Part of a small language model's weights: 8690 steps.
Each number is 50 + 12 x the weight over its row's rms, rounded and kept within 0 to 99. Layers, rows and columns count from 0. The size before them is the row's rms in percent of the matrix's.

# v: layer 5 attention value, 512x512, rms 0.0297, rows 278-302, columns 128-191
# o: layer 5 attention output (transposed), 512x512, rms 0.0992, rows 278-301, columns 128-191
v278 130:47 34 58 36 47 62 49 26 63 58 51 50 43 30 49 52 45 77 49 48 66 59 42 44 41 70 38 65 47 41 44 49 56 56 66 34 59 65 41 51 34 59 57 45 62 45 48 36 42 60 65 48 76 56 42 61 60 59 48 27 53 21 46 54
o278 128:20 84 47 51 56 85 45 41 36 60 47 36 38 41 42 44 61 25 58 65 70 63 50 61 45 48 55 46 52 49 51 44 63 42 47 57 63 49 54 58 55 50 33 39 42 63 58 51 84 38 38 53 18 43 75 67 64 53 63 58 46 53 53 53
v279 124:52 55 73 59 44 46 53 65 24 48 45 41 50 41 35 59 45 41 47 34 38 46 62 56 49 50 38 36 40 58 47 29 67 44 65 61 65 73 56 59 50 50 56 73 70 73 51 74 57 52 46 55 68 66 45 45 62 48 32 58 25 69 49 68
o279 126:37 60 45 47 57 66 52 42 45 44 53 46 53 69 69 51 33 52 43 62 60 45 48 70 48 58 36 64 40 63 52 64 47 45 52 56 32 39 52 39 40 52 49 53 22 42 44 53 54 42 57 35 54 41 60 51 46 47 45 51 69 35 78 58
v280 123:43 46 55 43 33 53 62 50 54 50 52 74 38 38 52 51 46 59 40 35 51 54 37 36 76 41 55 47 32 48 47 37 54 46 60 17 40 41 42 24 33 54 39 48 44 27 46 22 31 60 52 58 39 69 52 65 60 45 59 58 62 31 75 56
o280 125:49 54 43 57 46 49 49 55 47 50 40 24 54 43 40 47 61 53 54 48 48 81 68 57 47 37 42 56 48 22 80 43 48 58 36 51 31 51 78 54 37 53 63 60 65 38 77 56 56 67 45 34 52 33 36 55 40 65 28 65 51 32 39 39
v281 130:57 67 44 30 60 32 50 67 62 51 70 48 48 43 56 56 39 47 37 29 47 41 60 31 43 56 37 56 50 38 48 45 49 48 35 59 40 73 64 51 42 54 57 71 38 48 57 59 41 58 65 49 51 55 64 66 56 71 59 51 48 40 58 63
o281 132:40 65 42 78 49 56 43 50 46 63 55 54 25 41 41 53 56 55 40 55 87 59 46 70 50 41 33 51 43 61 44 70 47 40 73 67 58 50 43 60 60 48 30 40 56 54 36 56 34 56 35 50 60 50 44 46 34 37 52 59 48 66 39 53
v282 116:44 39 70 41 55 30 48 51 71 50 64 44 59 60 48 49 58 64 66 61 19 48 60 64 48 28 49 32 49 55 57 61 60 53 54 54 55 50 33 58 65 54 54 42 54 61 42 56 52 50 55 35 61 66 62 47 46 71 45 30 54 47 43 59
o282 119:67 33 55 72 54 43 30 45 31 68 49 64 76 30 47 62 48 53 39 46 51 52 32 53 57 61 49 62 63 54 35 58 61 60 48 48 31 45 56 66 43 66 56 44 66 51 39 51 55 53 47 48 48 48 33 42 55 52 48 57 45 47 73 71
v283 121:73 51 37 39 34 48 46 44 68 67 47 63 58 51 57 49 58 49 64 44 47 60 36 47 53 41 62 50 59 52 58 54 64 47 66 50 62 43 44 66 61 56 72 28 80 37 58 64 59 46 62 70 58 51 70 63 57 56 57 69 43 40 59 66
o283 122:60 80 58 71 65 34 53 40 31 30 57 69 57 35 41 30 44 44 42 60 52 38 50 54 48 53 60 47 61 63 41 64 41 51 59 58 38 33 50 58 59 38 43 39 10 58 50 59 43 41 53 42 54 56 50 62 49 46 57 58 42 53 39 41
v284 117:56 50 45 44 51 68 26 18 74 51 62 44 51 68 53 35 41 54 46 62 47 52 44 49 55 59 77 62 59 37 32 61 41 74 54 31 37 33 63 51 46 47 33 39 52 42 41 68 52 40 35 46 55 50 45 43 43 62 19 61 36 48 54 54
o284 116:68 33 45 43 70 36 41 49 43 61 40 52 53 42 47 64 45 25 46 43 54 56 66 55 40 32 50 42 45 80 44 43 50 47 51 69 73 65 49 47 58 54 51 40 42 60 48 35 55 61 48 33 51 38 48 62 54 37 41 27 64 64 57 48
v285 120:52 40 46 49 45 56 51 52 43 64 57 69 56 56 59 50 51 48 44 76 52 49 27 53 56 44 68 58 30 62 55 42 53 56 46 55 48 57 50 71 47 42 49 57 45 41 48 63 47 20 50 66 63 60 48 62 49 45 56 65 61 61 56 49
o285 122:57 51 49 48 40 26 51 39 59 52 30 36 53 37 44 37 46 65 57 32 75 35 76 67 62 65 34 61 39 39 22 52 49 55 54 70 76 40 53 39 58 50 61 47 57 48 62 66 49 54 44 30 31 40 68 61 51 49 40 35 26 66 53 41
v286 123:10 25 60 80 54 46 57 51 56 38 61 38 48 27 51 59 65 28 50 38 48 44 43 42 55 38 46 41 51 45 57 38 41 74 44 50 65 23 43 56 57 61 57 39 33 51 48 46 37 38 43 63 63 72 72 61 59 52 61 33 54 45 61 40
o286 128:74 61 59 34 43 50 29 71 58 38 80 64 55 84 53 41 49 55 43 53 61 50 37 46 32 51 60 63 54 49 41 56 40 35 60 52 31 56 40 49 47 54 56 57 62 45 66 35 56 49 40 55 25 65 45 43 52 49 45 62 41 39 41 67
v287 124:22 57 33 48 59 50 52 38 34 50 32 50 45 34 55 43 55 35 51 43 44 59 38 52 31 36 49 61 34 63 63 48 57 49 63 60 52 55 31 51 46 60 29 55 50 40 59 45 43 34 48 36 39 47 48 37 54 54 36 65 64 64 41 44
o287 124:63 36 61 68 38 79 50 61 60 49 49 46 50 43 44 33 45 71 57 63 65 56 78 53 60 67 60 41 45 56 30 67 66 60 47 40 65 62 70 46 69 40 59 35 48 64 43 56 48 44 55 55 62 50 51 61 51 51 43 51 47 53 53 35
v288 123:79 60 52 81 52 48 53 27 54 56 70 32 55 35 40 53 38 36 43 56 70 45 63 55 68 50 57 64 45 46 64 46 42 47 39 56 46 57 49 56 45 32 36 45 62 38 49 38 63 32 52 59 52 42 54 54 42 36 62 34 32 41 59 40
o288 126:29 55 56 14 50 40 52 46 74 53 45 44 39 51 85 43 48 59 68 38 51 55 57 50 42 33 55 48 47 36 55 57 39 70 66 58 52 46 55 53 56 53 60 58 16 53 71 46 56 46 61 39 47 48 45 42 56 51 59 55 64 55 45 56
v289 124:69 47 62 21 52 38 46 35 53 44 55 53 45 17 73 47 49 79 46 67 16 57 50 38 45 34 40 48 50 45 47 50 69 52 45 41 52 37 62 29 41 44 60 49 74 40 43 47 60 46 49 46 41 43 70 51 49 45 55 52 41 24 55 36
o289 125:43 59 52 56 31 55 31 28 48 47 39 69 68 62 54 60 49 40 50 42 69 58 59 54 32 34 46 55 42 52 37 61 51 54 37 48 50 55 52 59 41 50 56 47 36 62 59 60 48 62 32 40 53 47 29 62 46 47 50 55 26 55 56 51
v290 121:51 60 46 54 52 38 61 53 44 56 52 59 51 45 29 55 67 49 61 58 44 39 56 46 57 55 34 57 35 66 40 46 45 51 56 36 15 64 44 25 64 40 49 58 49 61 71 34 63 47 44 52 46 57 34 58 46 48 17 44 43 56 50 39
o290 123:53 69 58 35 59 56 54 38 66 47 37 50 56 52 58 49 54 45 33 38 48 53 60 51 54 60 86 38 57 20 55 51 36 55 36 43 68 20 40 72 54 39 54 32 46 43 28 71 44 58 62 63 42 35 63 31 45 60 55 52 51 29 70 47
v291 127:40 65 40 35 72 46 41 46 53 39 59 36 54 53 36 35 43 51 49 58 50 32 50 59 48 50 62 42 50 50 39 59 58 50 54 47 51 40 37 35 62 66 69 55 81 57 73 30 37 38 56 41 78 48 46 38 40 57 50 46 60 61 59 54
o291 129:51 52 60 55 47 70 52 36 33 62 61 53 55 41 41 56 60 58 48 43 57 58 41 55 38 50 39 59 53 52 81 36 55 64 51 30 39 72 85 43 48 44 42 57 53 72 48 58 38 47 63 59 24 61 42 51 35 38 59 48 65 45 36 34
v292 122:28 49 36 50 52 35 46 63 66 57 76 65 56 62 53 53 44 51 59 55 41 65 28 46 61 60 64 65 61 39 43 66 21 60 42 44 42 31 49 52 42 48 43 69 61 46 28 28 56 59 64 44 55 61 49 61 53 43 33 63 56 51 53 32
o292 119:60 63 48 34 48 28 50 42 29 65 32 56 49 47 50 72 59 51 56 43 58 56 74 44 48 51 42 58 46 65 38 48 66 55 51 59 61 37 65 25 57 40 45 36 57 48 57 54 49 52 47 80 42 49 43 18 47 52 57 36 41 53 51 52
v293 125:61 63 56 53 41 58 30 53 28 58 62 48 48 56 41 37 62 56 49 66 47 40 63 60 40 37 59 46 59 27 51 52 49 38 49 45 51 38 43 58 47 49 59 55 78 58 46 65 60 66 34 41 46 54 40 46 68 23 48 51 53 55 50 52
o293 126:54 39 49 63 64 50 54 43 40 41 52 58 38 67 45 59 46 30 49 45 25 53 67 43 55 49 51 34 56 78 55 29 38 36 55 75 49 44 50 63 51 54 35 22 22 59 63 52 59 46 59 54 36 50 44 47 47 71 56 42 44 30 45 49
v294 120:51 40 50 44 41 49 51 35 38 56 52 64 44 72 33 68 50 27 45 43 40 55 39 46 47 54 53 46 35 49 52 58 45 45 47 44 39 70 51 47 23 59 27 35 56 53 63 56 44 49 58 51 55 34 57 49 35 54 50 57 59 41 62 38
o294 121:53 74 49 40 60 57 54 57 63 55 45 17 44 44 48 77 71 48 46 76 43 45 44 18 48 60 26 57 69 74 41 50 75 45 51 37 71 27 50 44 61 54 58 84 51 36 54 59 34 56 64 36 63 45 47 55 41 41 57 60 48 50 47 53
v295 126:69 35 59 32 43 47 32 58 43 46 66 38 52 32 47 47 53 37 63 44 51 66 42 59 55 55 70 73 54 41 22 61 43 57 60 41 39 71 37 72 64 45 55 50 49 47 37 53 47 43 33 42 42 55 49 61 60 64 26 37 63 41 61 28
o295 129:10 64 51 39 57 65 61 64 40 47 52 68 55 68 33 57 75 43 41 66 53 60 49 57 56 40 43 28 53 51 68 67 40 47 41 59 59 38 55 35 45 57 51 37 64 21 55 42 38 69 42 49 39 40 36 53 66 70 56 65 66 44 32 53
v296 120:66 31 51 53 69 61 58 38 44 43 62 43 54 48 42 61 45 64 45 60 56 62 49 57 65 59 62 32 59 73 52 67 63 70 47 45 48 51 69 43 66 56 38 50 53 37 44 52 38 48 55 67 62 53 40 60 52 27 43 51 51 45 56 38
o296 123:55 59 52 54 39 50 41 38 57 58 28 48 26 51 59 38 44 59 40 53 45 62 45 45 43 72 48 53 62 30 47 46 44 59 42 41 37 25 23 37 52 57 56 69 52 57 66 77 43 53 42 63 33 46 27 42 41 47 44 48 54 53 28 73
v297 121:50 43 58 57 49 44 38 41 58 58 46 52 49 26 35 44 53 23 54 40 53 40 55 51 53 64 48 30 88 32 48 59 58 43 43 50 70 47 46 38 40 59 23 51 77 48 53 47 43 55 57 54 46 46 45 54 79 38 57 44 51 55 34 54
o297 122:33 47 50 64 56 50 66 45 55 47 47 49 62 42 37 52 39 64 54 50 27 38 50 50 47 42 40 72 46 71 60 49 40 45 53 42 50 52 50 61 46 37 62 41 45 47 53 52 31 14 46 34 68 54 19 40 44 61 34 60 66 33 39 42
v298 127:47 45 28 48 69 45 48 51 32 46 73 52 33 48 50 55 41 55 44 51 42 34 49 74 65 47 70 35 55 53 63 58 32 54 57 33 58 32 80 70 48 42 09 52 53 30 68 46 39 75 39 51 50 39 36 46 18 43 39 51 55 36 84 46
o298 126:44 44 51 40 43 57 65 48 51 50 43 66 57 52 63 58 53 51 49 64 58 61 75 49 32 52 49 66 46 55 49 60 48 41 57 36 38 58 52 43 52 73 47 31 40 75 40 50 43 39 53 45 48 65 58 44 54 40 29 46 47 53 56 48
v299 127:53 37 74 37 65 36 56 65 51 42 60 41 60 36 55 48 54 51 51 40 58 48 55 56 55 50 48 45 51 45 50 56 56 48 43 40 43 41 57 73 53 47 62 33 55 44 35 51 56 51 61 70 55 57 50 66 57 48 53 69 48 73 59 51
o299 130:66 46 47 55 54 44 52 57 44 35 74 66 67 53 45 52 35 40 43 81 45 44 39 41 42 63 52 36 44 36 31 60 48 55 44 67 55 47 48 32 50 74 53 57 36 45 70 53 52 53 43 55 59 36 48 56 42 46 43 51 48 39 17 34
v300 127:44 39 44 55 70 62 50 38 45 47 69 55 27 56 42 38 31 50 64 47 41 39 27 65 60 57 56 68 60 42 51 37 32 51 35 52 62 50 44 42 37 47 26 44 53 61 46 65 52 30 55 54 49 59 73 60 59 45 62 54 80 27 45 64
o300 129:47 48 34 66 28 38 63 51 49 57 42 35 65 56 73 43 45 53 47 35 43 69 64 42 23 44 44 64 47 59 38 49 39 43 71 41 35 33 62 77 27 37 68 58 36 48 45 52 27 45 63 62 32 56 46 46 35 48 57 42 45 51 68 39
v301 125:26 48 44 59 33 36 46 56 50 39 77 51 73 64 73 34 60 42 59 69 61 62 35 53 49 73 38 40 42 37 35 55 36 43 54 57 47 45 43 62 59 57 50 48 49 46 35 46 58 59 56 60 29 51 63 38 54 55 56 40 56 43 59 65
o301 125:60 19 27 60 76 66 58 50 42 60 18 48 48 52 54 49 39 56 41 50 59 52 81 25 69 41 26 65 75 48 54 59 44 51 53 42 51 48 54 44 54 54 41 47 59 34 33 57 40 44 41 27 74 44 54 42 77 57 41 64 68 52 34 66
v302 127:40 67 46 63 82 29 60 43 27 58 51 46 53 52 53 52 55 41 60 37 44 41 45 59 62 49 44 42 51 36 51 80 59 75 36 22 68 61 53 53 78 33 41 45 58 49 71 57 51 49 47 54 69 43 44 56 58 74 59 57 53 61 58 58